Weights of a small GPT-style language model, trained from scratch on English Wikipedia.
Size: 9 layers, width 224.
Architecture: RMSNorm before each block, rotary positions, biases on query, key and value, untied embeddings.
Training: a variant of SOAP for these matrices, 134M tokens, 2042 steps.
Each number is 200 + 40 x the weight over its row's rms, rounded and kept within 0 to 999. Layers, rows and columns count from 0. The size before them is the row's rms in percent of the matrix's.

# gate: layer 2 MLP gate, 448x224, rms 0.11, rows 25-29, columns 0-223
# up: layer 2 MLP up, 448x224, rms 0.11, rows 25-29, columns 0-223
# down: layer 2 MLP down (transposed), 448x224, rms 0.1, rows 25-28, columns 0-223
gate25,086,175,240,209,259,147,179,183,143,193,172,216,210,239,228,166,218,176,118,171,179,269,211,204,207,162,205,209,284,208,169,178,128,210,104,202,171,196,153,228,233,281,184,204,172,213,180,250,214,212,225,212,299,146,218,182,215,274,167,183,281,209,154,212,267,224,226,216,168,144,163,198,184,253,258,144,123,215,217,160,132,201,248,219,257,204,200,183,188,223,301,271,221,167,195,238,279,184,207,181,214,277,157,202,158,257,182,164,170,218,248,244,184,191,187,163,230,221,253,325,150,186,212,181,217,206,226,133,160,176,177,239,157,206,143,240,186,190,172,150,227,258,174,170,209,166,222,237,185,161,164,186,157,165,191,150,161,270,260,167,165,129,199,222,193,187,134,242,185,208,223,222,205,248,222,162,277,185,196,187,241,237,227,177,189,212,115,183,192,206,143,194,218,177,221,184,144,197,251,249,160,189,181,166,159,142,186,213,173,259,175,199,180,152,279,121,118,219,178,202,128,164,175,165,243
up25,084,196,237,204,277,136,183,189,139,196,193,238,304,241,207,139,215,183,139,204,145,277,260,203,151,184,186,197,248,213,165,158,203,204,161,218,176,172,185,242,196,249,190,225,217,213,146,278,136,247,240,185,235,172,204,148,229,230,233,202,237,202,221,207,221,200,288,177,154,183,167,223,185,254,238,132,80,201,222,144,163,208,220,171,192,227,188,139,216,210,235,259,254,185,171,237,279,184,178,172,209,187,183,211,126,241,176,180,182,174,219,253,199,207,180,119,205,195,226,335,135,135,219,142,221,183,231,177,153,211,198,269,154,238,178,203,193,226,195,137,178,246,208,170,167,188,173,208,202,120,215,211,175,186,175,155,151,268,227,153,188,166,270,188,163,214,147,280,200,228,213,258,174,259,171,192,222,261,213,176,214,181,195,184,248,170,135,195,204,233,159,222,248,204,182,175,174,177,218,232,211,213,137,152,249,168,203,182,192,263,168,193,168,134,260,144,136,195,192,183,72,158,176,164,259
down25,084,248,209,166,153,240,236,163,179,158,158,227,252,166,149,180,232,116,200,220,201,257,191,203,172,246,254,156,185,189,236,148,215,228,263,217,170,134,192,245,187,134,213,195,216,202,135,197,191,247,208,208,186,149,227,218,185,141,191,190,167,145,160,212,242,168,205,183,226,136,187,182,194,161,138,219,231,184,180,208,205,91,243,178,198,172,211,202,160,200,155,120,147,191,214,170,226,261,253,196,169,78,181,197,242,197,172,192,253,240,307,166,177,233,187,146,188,257,194,193,208,163,239,123,252,179,179,218,235,259,191,216,220,183,212,127,207,212,237,139,203,158,251,170,189,198,248,164,155,202,141,225,221,177,170,216,168,223,229,179,204,182,225,246,232,117,234,209,123,222,241,182,119,213,141,256,139,177,223,252,248,143,209,192,178,173,193,131,228,185,258,144,169,251,187,176,207,288,218,167,213,281,160,232,220,170,200,149,194,140,269,225,208,123,203,207,287,187,296,225,216,118,175,167,226
gate26,096,176,180,192,147,197,148,224,167,167,154,183,175,282,220,224,158,143,250,143,137,239,231,203,161,231,200,185,140,178,176,200,212,206,171,246,168,187,174,200,158,209,202,163,229,272,211,205,233,210,283,178,242,241,235,246,217,146,179,161,292,266,191,249,250,183,254,256,196,228,216,206,235,187,192,232,213,251,174,171,277,238,166,218,186,236,209,188,213,189,200,227,188,190,199,247,229,214,214,196,168,271,179,215,214,168,212,195,172,259,179,190,246,130,87,197,233,185,172,128,225,126,116,226,214,235,169,207,295,178,181,163,259,208,184,156,172,169,232,127,155,192,215,219,288,196,216,191,207,166,200,166,202,162,131,248,190,244,227,186,168,201,255,227,144,198,198,121,128,140,133,208,164,261,151,148,133,255,204,178,184,269,142,269,191,271,210,192,217,227,266,118,189,255,145,192,201,146,149,140,234,213,214,200,266,235,253,176,176,100,179,193,211,213,193,253,153,166,184,169,175,196,239,179,245
up26,104,137,250,208,190,174,270,195,180,196,215,201,304,257,234,223,244,257,141,288,234,186,224,187,271,170,187,230,227,269,221,251,189,227,219,218,179,248,261,172,221,210,194,292,131,196,158,177,183,190,181,221,224,162,199,152,144,221,138,243,177,183,146,202,201,166,210,152,191,190,259,219,263,162,230,135,250,200,196,164,155,186,247,189,184,167,214,129,211,220,178,192,177,168,197,184,199,202,145,182,186,187,174,277,201,217,244,259,304,192,147,127,234,160,206,194,246,221,149,190,184,184,158,248,237,204,169,229,226,175,253,219,206,232,221,269,261,197,149,186,186,227,213,207,174,250,214,186,188,261,123,134,213,273,201,204,172,179,175,191,235,252,153,112,209,200,277,292,250,277,161,193,190,223,287,157,201,156,174,200,225,161,215,169,173,179,203,232,226,195,163,197,211,195,232,286,123,267,252,246,188,224,207,240,115,219,146,200,175,198,246,276,172,212,235,171,189,265,252,216,226,143,200,232,154
down26,098,248,210,252,181,224,162,187,226,206,211,185,190,286,184,157,206,195,194,180,219,237,243,177,194,216,200,137,167,177,246,125,142,124,199,225,234,242,170,219,247,199,200,218,235,176,163,260,254,232,179,281,215,127,191,244,303,185,218,148,190,227,238,137,211,210,179,171,215,203,168,214,172,148,193,188,182,194,207,223,277,199,216,177,153,213,155,266,229,196,214,240,143,205,264,253,203,242,227,258,244,246,223,120,250,235,212,234,131,247,222,142,122,247,140,159,173,157,149,118,194,211,229,289,211,220,215,187,188,254,164,174,209,131,199,129,202,209,264,261,265,228,221,256,203,192,245,163,209,189,207,191,202,161,145,232,169,209,67,207,167,207,205,168,204,138,188,156,162,168,160,189,167,88,156,255,152,197,241,214,259,165,198,168,174,211,177,188,216,222,276,211,117,224,188,186,252,199,166,166,233,248,200,169,210,223,262,196,206,102,159,229,212,167,210,247,220,223,211,214,234,158,155,187,262
gate27,097,174,150,171,162,208,98,176,271,209,183,249,224,175,219,270,209,201,196,178,132,229,227,256,329,238,210,216,315,255,155,286,249,181,246,194,187,218,242,160,260,142,152,161,196,234,175,277,201,198,189,254,277,196,220,122,221,199,202,168,206,214,111,224,168,173,228,236,172,143,196,217,199,217,181,169,208,128,146,252,216,142,209,268,177,185,215,150,185,246,164,188,163,258,164,178,216,235,188,191,248,147,219,179,242,240,191,172,222,190,156,269,241,186,138,219,187,195,188,256,129,142,177,180,232,292,146,180,250,211,163,244,202,233,215,171,225,159,185,209,159,230,192,241,231,149,207,238,164,253,211,188,186,118,278,202,121,213,177,171,244,247,327,209,227,162,185,171,187,204,214,163,176,185,180,191,217,232,231,227,213,237,237,234,228,175,243,214,143,191,262,154,208,177,211,204,151,296,166,182,244,195,203,179,199,203,235,170,235,211,207,180,206,180,232,218,139,253,157,183,169,206,235,247,197
up27,110,245,215,174,210,172,158,194,183,249,159,197,157,211,238,121,288,199,190,248,207,263,206,188,219,236,146,217,215,240,181,165,202,199,200,235,127,141,163,212,188,228,217,141,280,145,232,177,263,131,223,200,174,173,137,149,230,204,178,166,252,264,192,204,217,189,205,185,285,197,294,210,198,228,164,169,188,158,298,251,251,242,259,168,226,154,282,149,210,198,178,221,246,204,212,83,194,222,153,179,279,286,221,197,235,206,196,185,255,151,216,234,221,158,156,222,192,121,199,186,181,172,218,204,240,236,223,159,202,241,167,178,126,219,171,194,202,108,122,202,198,170,172,199,219,224,269,185,179,245,187,243,252,233,188,189,197,235,204,172,230,235,256,215,270,168,212,156,161,203,168,231,258,227,201,206,251,288,202,238,166,190,204,224,219,161,221,283,193,169,184,258,186,128,247,189,180,270,131,180,195,276,170,160,201,172,219,185,118,209,124,241,219,184,190,190,248,178,225,120,213,209,244,226,177
down27,104,211,158,205,223,207,173,190,158,282,123,227,157,214,273,144,316,249,192,195,185,219,218,252,190,170,165,242,266,224,205,132,212,248,180,243,126,192,183,224,177,196,193,164,307,221,204,251,261,161,259,186,192,163,261,206,183,186,215,213,256,199,157,187,241,149,209,135,246,227,259,241,174,224,210,182,189,142,304,303,235,232,258,219,199,108,264,215,190,211,179,270,192,203,129,197,116,224,119,230,249,260,207,171,153,200,228,203,172,185,138,241,185,159,146,264,181,182,203,210,215,169,181,193,188,192,195,244,226,214,196,175,124,231,213,216,154,155,185,174,146,129,175,172,241,237,223,161,224,227,209,243,149,184,148,180,177,214,260,147,195,249,211,256,215,199,274,137,141,275,161,188,178,238,208,198,229,281,169,167,223,180,214,239,164,186,281,181,218,245,175,279,200,151,228,218,237,229,202,191,238,167,224,194,211,204,174,121,197,223,160,211,169,170,201,171,202,186,187,166,247,178,251,198,234
gate28,096,218,207,180,231,167,204,172,221,120,246,220,250,221,200,211,234,265,178,268,221,144,222,227,221,197,200,203,93,206,240,173,191,155,146,227,186,208,221,186,221,197,178,186,184,223,191,185,157,214,185,229,127,165,202,211,261,219,199,190,124,217,194,127,129,125,220,125,232,188,208,197,162,228,209,211,249,253,185,247,146,221,190,223,157,87,257,214,164,250,282,185,166,162,119,184,208,161,213,223,231,254,205,298,147,200,185,241,232,240,225,184,180,190,264,186,145,153,204,199,239,186,228,182,185,182,183,194,253,283,176,187,166,201,226,223,184,157,163,162,210,201,180,173,156,273,204,155,252,210,261,151,191,182,229,195,123,168,176,171,163,165,146,218,239,159,245,187,266,253,187,213,181,170,148,235,246,237,167,257,196,210,292,275,152,244,260,134,234,244,180,249,173,148,263,158,168,184,201,140,243,255,163,263,140,147,214,125,181,178,191,257,201,185,174,263,219,244,167,205,232,145,249,229,261
up28,102,205,212,226,245,198,195,229,255,147,191,217,210,179,174,212,235,224,130,246,160,251,258,221,204,217,197,207,220,252,208,172,204,242,270,211,223,232,193,178,255,190,220,201,145,239,182,248,197,221,252,236,223,239,118,158,204,178,253,257,195,245,237,155,208,210,178,228,187,252,179,176,178,159,174,212,152,127,275,196,145,154,249,210,251,143,239,167,211,223,241,289,143,163,213,240,235,207,147,177,183,189,147,136,161,173,201,224,209,117,195,181,182,256,260,168,242,192,224,184,208,157,201,206,209,274,170,155,132,173,152,193,147,205,232,224,240,140,154,248,198,173,231,196,186,247,271,261,196,205,297,170,209,112,224,190,220,208,100,151,225,228,183,159,243,190,113,183,225,236,127,212,152,215,184,216,190,216,260,132,186,271,199,242,200,228,154,237,165,321,196,194,173,166,260,170,316,193,180,243,205,193,232,230,156,173,214,209,207,204,212,178,201,171,263,210,183,228,203,224,136,107,225,294,205
down28,098,277,280,206,99,234,183,170,130,215,180,149,156,244,259,247,203,145,130,174,191,138,181,163,262,195,165,218,120,230,218,232,195,171,175,165,235,143,188,213,203,210,181,233,223,226,130,216,203,133,161,203,179,154,158,207,206,157,124,192,138,231,187,195,151,136,215,212,240,161,165,214,273,204,163,218,227,208,107,189,183,168,253,206,269,213,228,185,164,191,133,177,199,199,123,206,133,165,153,187,154,190,256,205,188,234,166,205,216,178,256,129,238,234,132,231,216,251,223,209,242,281,211,159,195,194,217,163,144,214,272,171,154,169,219,204,203,195,209,163,115,251,167,223,223,245,184,123,227,254,235,174,195,247,238,180,173,171,199,155,276,147,160,146,188,233,190,142,199,239,195,224,177,187,191,243,177,179,190,220,249,267,217,150,206,182,125,187,194,242,196,210,150,141,277,220,144,232,189,170,168,143,125,282,140,223,213,212,181,236,237,232,193,194,217,222,140,161,190,209,204,207,167,98,180
gate29,109,290,133,156,216,217,237,244,203,198,247,236,174,148,207,185,154,166,129,133,134,212,227,172,151,150,212,193,228,226,190,230,244,246,266,199,242,178,162,189,178,178,204,168,184,278,262,206,296,220,206,193,155,175,279,249,209,209,212,164,225,157,220,225,177,155,249,224,196,207,214,181,178,227,211,125,171,155,151,196,178,182,166,161,203,250,212,164,180,163,139,200,224,265,140,226,177,146,148,242,203,212,140,223,263,234,220,217,121,138,128,167,211,210,242,207,130,183,140,238,140,189,230,225,215,113,224,234,175,202,175,150,156,207,168,213,174,252,183,206,268,276,216,198,190,185,139,180,178,217,244,227,176,202,199,214,200,105,164,267,161,230,179,222,267,204,231,118,178,250,226,227,228,174,185,204,164,177,187,178,245,225,245,268,170,302,177,255,202,193,240,285,234,206,139,207,211,195,173,206,207,162,215,151,188,116,186,233,277,195,189,191,168,117,238,136,273,206,135,197,240,157,166,219,213
up29,104,113,221,226,209,206,216,136,180,229,158,182,224,270,205,213,210,159,201,253,255,229,169,240,208,261,159,227,157,188,252,152,220,208,123,188,210,226,213,180,203,273,218,129,181,141,126,196,154,193,215,269,189,190,130,150,179,182,266,216,188,234,202,179,231,232,206,187,239,167,202,217,193,159,172,247,184,241,238,196,227,241,187,224,216,189,189,294,209,223,222,267,205,206,246,249,194,228,259,181,233,196,285,234,132,186,204,230,279,202,253,243,173,227,154,196,263,246,214,188,235,237,189,173,195,209,217,191,209,206,194,203,213,192,248,180,233,196,233,197,166,83,178,233,195,202,314,234,221,149,148,196,237,231,242,186,270,257,241,137,209,153,250,208,155,159,194,286,243,161,211,151,171,246,180,191,225,197,242,175,123,191,150,185,267,152,217,216,192,223,216,138,141,165,239,178,203,202,176,159,196,198,99,252,220,260,176,187,154,195,200,210,225,232,187,305,133,240,333,204,163,221,219,140,161